config = dict(
    num_hidden_layers=9,
    hidden_size=768,
    num_attention_heads=12,
    num_key_value_heads=3,
    head_dim=64,
    intermediate_size=2304,
    vocab_size=31602,
    hidden_act='squared_relu',
    norm='rmsnorm',
    norm_place='pre',
    norm_eps=1e-06,
    positions='rope',
    rope_theta=94600.0,
    rope_fraction=0.75,
    qk_norm=True,
    attn_scale=0.216,
    bias='none',
    tie_word_embeddings=False,
    parallel_block=False,
    extras=['local attention windows', 'shifted keys', 'gated attention', 'value embeddings', 'hashed n-gram embeddings', 'an embedding shortcut', 'skips across layers', 'capped logits'],
    init='uniform',
    init_std_qkv=0.0207,
    init_std_o=0.0,
    init_std_up=0.0207,
    init_std_down=0.0,
    optimizer='adamw',
    learning_rate=0.000839,
    beta1=0.9,
    beta2=0.98,
    weight_decay=0.22,
    lr_head=0.00456,
    warmup_steps=236,
    schedule='wsd',
    decay_fraction=0.585,
    decay_shape='pow',
    final_lr_fraction=0.0,
    batch_tokens=131072,
    max_seq_len=4096,
    doc_mask=True,
    train_tokens=890600000,
    max_steps=6795,
    dataset='wikipedia_en',
)
Each number is 128 + 24 x the weight over its row's rms, rounded and kept within 0 to 255. Layers, rows and columns count from 0. Numbers have three digits each. The size before them is the row's rms in percent of the matrix's.

# up: layer 3 MLP up, 2304x768, rms 0.0502, rows 822-853, columns 192-287
# down: layer 3 MLP down (transposed), 2304x768, rms 0.0443, rows 822-853, columns 192-287
up822 102:116125138121150114110156087153115120106097152134134100112156080130121150105138143145115087146151130096154126141088120128155093116090113115121149133115155119114126133160117155134124128118144125117139129121126180132140092133072108131145143131114131088124120139154110104041092106123076108103
down822 102:154113077130109130136076146136162132091124119146111102114112154120101131116140158111131105172135122166133103121129080100159096151164083138090129147125095150093138084135105154135120075154143114113145142118147129099155093111160141172141123134125097191118098123110131111117108098106153117147
up823 098:105123147125126118116145166128107104064153141179122142074106128119120164150110130064124155154138101127112124115145133161114117131136120162150114131151116094102126120208116130115119136155139155140108172111161136151096151126140167137097150129140134137169137132116091141156127110110135150098
down823 096:139133107128128159145117111130138109136126138110131118145115088129132073117159127162124103134194154121131135130075129139145107154132110124108153104097108146133102136069140167147134159111145136158135101137097143125132107109114136122169127129137153128122129166140175087097149125137137089193
up824 103:155145158142106115146139151102134126099139156110104082126134161179141094155151158109118140144125109153164151125097137133174097118123163154116110145112152126140129117176111177124173119128161122147124110091125151134157115132135156113116117118120155111078094126145131121114128136090103105124
down824 102:104127125147139113106039125133129146120130103113132151127114085112107119122137134130121120162173169131090114124106125126149139090146131136156128116154107100138138145118140130158180159141125155128126135079113105103127134094144130136118160133141127068133113158126156122133136114115168162112
up825 098:122081140093130136123111091122147127127129150119110137124124147156146149160100156121143126097130124093149172110082122108110120122113115117128121129117132120131125169113090161166147152145116132169113124128137161089100112071121145160120157158088075116164171155139124144124121145061152171112
down825 099:126106154148118150131115121121100140100147125106148070130141093131111133122147126126136132122111133126092161116089141159100118143115122117160131093135121127128116146084109084141137185141122121118139095142136131141083093111079133134146099120150087137157150139140197130094175132146139084176
up826 095:113089124113165162140144110142100125157161096130144121140148152161124135113108071133141121164129096146153098133134094139150182127148085128162101110132124079121110121110140127111140133113107141101147133114127114159181112105141138158145148169070097092139149121122146205089129159111113199129
down826 096:095138170094150126114122127108144125138127126140097129105143166128122136122136185125139113146119134096100096121193150073116166167083172146127103116136164115147189139125056142129106114104099135107094158140093139144109154205153132117094132122140136165122153100100088115120089127145156129092
up827 097:167113150136130110124127091106143102053133139152152110131126170126127142151182147063135147105138138138112157122164193138124124142167118127097121109175109158135126140109177164091160138115137105164129153151138137137135115093121141179148090117143134118126123121146165141144140148151115101117
down827 098:145103114120138109121142156130148093151100108101148116165140103136135121096101170114155141120092138129149080136114127160154114137101109092121146146100127084156173099112150124147161132106168180107164132121140143156145141151149142062118153138140145112125146100095121110147196116162141133141
up828 092:116118133167102149106148102092169125122103101114155133116111124136129174103118085162176157114102123161117140115082101186150096136129152081142120151153157176093105110156162155147098164132158129111126107141131160123114134091113117168112135181104095155167131077158140137153117142150093125190
down828 090:137151072127130083142113143142103113171147151111140147109120120177180107173113137157098150149124099073146096142158126067151145126105121108113150120110119121155104146158113115155154100132127163121144160120099111113117119139149163113151135123138117087096099127084107112106179130143110171150
up829 092:124119134196098122095137132132138132119133163112158152126123078122148108168178164113129133135107158120154136124088174140124105130148136156127153115149135142124120095118123137139134143138140134138157105140131113154101152113143135096111105139126130176112183087114088164121151087094103148124
down829 095:136133187140130091183120143127138161152106146112064164135147137144121104124122111133142124094107147136123120149110093173138125125099109134120142114110117125148089124105146146113111124149156139146167129156117138160143103124119143100104126127155145129146107156150115101095160132096104143143
up830 106:158145142108113151138151097122150148138130122114137104172110141133131140107129108188144109136084166138112153153152130137105105140139114151107116137124156135134143170132178156116099087137139144111118137143156150130139137093143165126143158147091123151157112141120105134128131107126098170144
down830 101:141132089120109158117097141127096142116119123125139181144164109149141135144118136113148144153134088106103111127113121127123119156118080136139092126114159121141129118150133159141130086126113133083142116134081162102114140161134101111122135141111103142093145157093115110161096123140096161146
up831 094:156146115112140152125132171065169163111143145179108088134116144158117095136154150108137154125107126135110108116110147116140123110165128125145115137144103125136102136110119142101166147122184145156146112139125144071128154112124138098144135115151047161170087149131124148137130105154112141170
down831 095:117162125111112096142124130109145107139138143125111102118134149128141095119160141171137152093131141124134155110104108163107148153146156113113119105145128117090132101126111155106155131117134150156132092133104153141159143131118113140131143105142129112098128110116104114133111104117116146143
up832 094:150125142130089129211139129080179135172161125123116059120139124118134145165117145116135098176127145107146177131145116152103138101088145096152154118126109114113175122171120157107114105161143100126117150129142131095083161131124150109101135102168165145152099149111115102152111056161122112104
down832 093:131154094135152149096104130161097141121123131152153167168141109153138122146124145096147121111141114146128140105107136133158122098152121154162162142164128131146092126105083160180150112152134132118147129116093119174124106135127142116153045162126165127121119150145108127161131112124141166112
up833 095:085112130112153167103153162110133142066161101138141116114119113149117147120094122121119142108179092122118162145143111158098112128112094141136110107162125142140136082113129168115129129111126098144134119117124107126139147117133089111107110127126138132110142156172140150119102118126113099086
down833 097:138155136104134091145117124104138178130162136086157119146122162118103108110095131130158098110079131124121125130132116123123139139095182119121124071092101135122135130126130148120099132150118134090084193120124086146153098166109154081134130095138100124141103117143125115128092081160153123128
up834 106:122137117137127102133150122082173121126132196128149126098124136137127168124138128129059145133122176125129094149052128126125116112142114115133180156098144073132136116110163115098127170132175145112112134133124129137127090129141129111118129127101135109129135123127063149107130109160114092099
down834 106:102169120072155147169076117103141140133109115168144126158121125133157176082114098096117139110104133115107115121128101124084083117154132174090119133116129160082123159122148143152098144150160121115137147124098149127141090114103100164125123126085124117133142140155118115136121142152104127102
up835 095:146170098103141159123126115132159136143136146148151162104099134123128132119127114137108120119143135119123131147108113086108143088182130141144150157148138142146108135107095185101080137157118147100132107118130155137110135145146108122082149149175135106125114121155124153132139121118123156141
down835 089:110129112126118116116140127133079130133099123109062101110173124147132135171079155151113138145110148130106133102134157171162146178112123123130115111162088138106167144125170081139211158122112085162139126135112134131116152153113137126146086120118120140102133113129144092105130145092109110120
up836 098:127128153148108115102117122124152154098138132113134133103150133146083158165161124108109122132095110142157120133161132111109111129119148121112135094148170116156144112160138107098138174115133113094104125121120174099106147126133116137125146136169111156106085106136132102159114141134150147118
down836 098:124120114126149135115087128142120109170087134136107105175107152136148111126066196134141124117176130079120152149110107153151107083121109133136144171114114105115145098106153129128148134141122100127179110126144079122147113089115137127122089098078084117132108147137168156130129148125116177122
up837 097:063089131135142154126142132112144138087136161133153087139146104135184148108120118159148084091127150116149105157127137171155103153095117121132156125134166059112108106120129133146172097138181159106113131126147098121140137124104138094139126151091131104104146130131153133111124104135038114104
down837 096:106127085133141113142125100113136140134133110170158166116133134140100146130103132133104103096105113084155143147132125081087110163140099155150103141161158098154095118143117163120143128109142071094159123141137120138136148115093148138116144143150157136124133077102167103132138167164116153149
up838 099:140123159181140130094150081118124121128157147144092099129131081163143156136127123129123125142141182159146156152119107132094163143144159149136116147130108134172124129138118136112142154091078083133122111127126128104129138105066114118093162162146174115118108112158132125056096105097141134107
down838 100:108143121096136191131090128141108122125153125145110099090123157147145137117099147107144126090109069112172120157088129119165107110106131106139090130161115113123122117085135128122168119152135146103147124139094121158123138105095135113169116145109081123141150119128142126176130171133100124129
up839 099:200112130125084144153175114112133154160115136136164103122121100128061157117095108141113143119093161123111156109117132104095115148137133089082124102106108131109096126118116147107118131151159092097093164130179139130177118102138155162132125135090115146071126143149144098115139081156108137168
down839 100:065128086110161084132121134165100132124124173160135121149150116149095111120103129097081136120125112124116116179119157136157121119150155113136109123122117135125113128109118099115151146097116148151099142133146124127164123086105148110138101146175130113135171113135142129142155108155116135077
up840 095:095099108120143146140108111137126115139126155121119103173121160105136129192157191149122108150121103162109150157064143120142169135127137114112165149138159076154135164161117133090106115161185096135143165109164108115076147114118104084120122141106144167167150126139097108128116092112104146118
down840 096:098108164119126127158123064165152140146138130156093075145134154141127142146146135125154167125131079090092127149093118146141106113119121109129134133151149187117119148107131146141113115092122116122140128107132098082138126129140121175152134131169128122145126120134134154157113120094124145108
up841 097:143093136152101101105146136079128089122153141096083107107110156141129107143125140133139121138138127119166136136099113112159117155161146133146104118161167123155055185162115135108156168171141153118116172144147144132107166136105118133140086146095132167100152157122127168144085140130157126160
down841 103:101147167127149071173128133161129119132124153143144152112134110084135126114098134133113151141108111096098109133115129075119120155128131123086115083109131180131163098130133137110128148147135091103144107153120084125150125147113129090136149104089131125093114147145144133151103111166153129083
up842 090:139146125122132119122149134108118107152112145116150129142133132115099161105145118168109149135151110135140119129127156142126124106121134139109135096127107086134157158065126124126165107139153163105158105121126125118137144143140146032146094153135143120122116074128096118133077077092124114129
down842 093:123117155121086091144144124133139116149137115109110154110141140152120112140131138148157132105109164130110082152141124173133117088122115131084137135124172125122142091128128136140130138137158113110102121181118116122134109092135065078125056169128136094144148136094133100086150065144105103133
up843 102:141149084166172122106126085115154105137124133095158127120138163105097163103109126142140129119145107113126091126133127145155144136130110113116110165133095149132196110164201143120141125142122091137109151074123122114153126112096185120171180095119115097138118143135163148123127123129134172129
down843 104:149148129182092145151174102129147052137135130108123155137159080127134166143164128152165134156098134139149147143101094162145139174124104093075113170130094113149141127121101083125090161134137115131117107138108125103146099089129113154121129133128143140110106151119161127097130140134150117175
up844 111:151118145138158102150111122117196149133113143142178104169135140131162118120135105160124106151135172140115145194101150154129111146125172127136160143104118133128145140115128123088147087107138164111122123163148119068146123139072121158141118152168149142133124136118147130074137092153083139081
down844 108:120128113106134147157121126141172129124128134137108110135135126130085140129140113111117143127114145208130141152138107107134124101148132129120138177123137132125118143158128155115101163105113111134080119122131167122126100110118145168163144144176114097174143102108087148120160130103158105115
up845 103:164104086100146145120161172141147116130140129104132127085152137135100076100127137129097124149130100088122146166167117150111132124145127099109154138132124081126153130162163130114107123131129161092129116132145158141112118141107128100117086133115111137128108151131118147146122122093096123160
down845 101:138126140129100144157150113167090124147108124163126169147110154122138083157147191115175134157134113102085121122122084122111195138105125119140138138149122106161135119110136118148129089081155127144136114135109121110097141132138113153145105122113119154116144159159112122165099119136113123079
up846 106:106104079117117160123156105110104190130127130158109103092125125145138104164169113127096139118137155116146136137124103152124109123167098139112099168152111098083108117140095124166151118147138125148126119111132143148125163113098118140099105132142082154112166154183110152133156102132156121107
down846 107:126140154140155129114114140122123097112122128183126140159092157093096132143109119152134113163140134104109111150108115118123120113110096174154116097127129114111146135132124103096134170134155136113072168137145091127119082138159108140121093108082139127120104128113141120139150138130088144137
up847 101:137129112136141144131174103133135070142106139096161106098101138125140126154125151152136159134134189153089112127130138139108088135112113085156126117094174118135112146130176131089110094149159134064108109135147169119139157161139142087163101163130123153130104133094122124115104068153078144093
down847 100:075096111114111122100101147153137167115111146128120149103146130106124132129079111125081102144150163151090175154106134077134115132155107121082169132116136109125139144111126128163123134135154129152113154112127079098130108043102149137115152146167169111151143144075139132153096159152131146081
up848 103:134154155148112127134145120117095119147125121143136166115131158152109130119132093134118117113098106117134149120114112132127122172147130133053108163112166148123119118159101174160173120080194121092134132134137179110130142129115136111149126128118114158104139130142135108136090107121158128144
down848 104:131134115139151133119135174162065144161111099133125113114137161125150137202187078127134110135091109086138101128147163117099117155124121106112150091117209145129184153135156104167106168119123078135159138139141117131114164120130081125156148131143122109159117164124120104179119108101152130077
up849 118:138119113167162132171123115124121084170127140108128124127169114147090156133180113154150128129145114146144163145152174128133111136121112111141083131141139130102100141168120157100167142110156124114117145097102166099122149124148133142142129118134111150096102111151139138138109125114134075130
down849 113:135141142164117163143101128084079077131132093132114141146150125102097110097134116140167106106143081156124107137155127113104122105165164127095115155133119120123094155152124143161152130126115156093137131151163141144120123138094121090129107116134113177157140139167159174134164124155167091124
up850 104:155122160141145158136109114080135140133164103149130084144140110125135099134101164154105138116154195134110130173163144156130112118144184078140130118148160126066153117151109117131122113133144101127177091144193105102109139093095119143141129122107188125158118159115173143080123146141106157145
down850 103:111113134139113134116062097106135076123161107143122137109129103131080130130105114108141094178111130160138146126124164105114135098137127084156168127122141149109132131104115114132135097145109127130121092154129149127134159111090156143139137135129099112116118169122129101140124093132131145051
up851 096:103083149164148121104108117129088152114185125116126157113138115126164154154073119161105065120142130114130153118112136118129137116131138113106154121138108122130153128121130117111144134148151203097128116153132132134148125133122083119127105127109148106101156178143080126124109189095117178152
down851 099:141142135104113098121135091126092124098116171103164168154131115114145150109158145099115155128080129124118113103143154089148118153113125120156115141124129124117154143139109180111120152181135141162092134117117107144157147109126135147119132089078110128126130126141157101135105122128116112149
up852 102:158137156107164134149124098102183159128150130122123095126140103117120106157155128154144142126140117118128140103117143133127096104090117086120106086094163137116139152140105186129090103159141144135076168097142120106113131132113171101168132121086084126161159106065109142116146178129128121101
down852 102:120154134122162166148102102144143137115104128104158142108131157163135085119155185161073165091144114114121111131147107135098102114129123124148131163124120165145126103063166124136111132107122129110115102138131145113141151124120113141120161134141097120147070126152119064144170095120097126116
up853 104:158105115101164141110107115138170129160089129174142139096148151127099145135088175128086136096105141113119103147123107171118094142138150127111161120142149131156151120157116164082121120101138130145115138105148141139105123106137141162119116114105129130157165152075161067095122089108120107133
down853 104:133148145094132133183135168158142097142093090159136149129172134128123202147083110107146129128098164138116115090158129089151140149120127129158123120132154131135113146138085169146096173144134142122117140139124162159118134127148144144124108124128087124105146130142160105125132175150157139144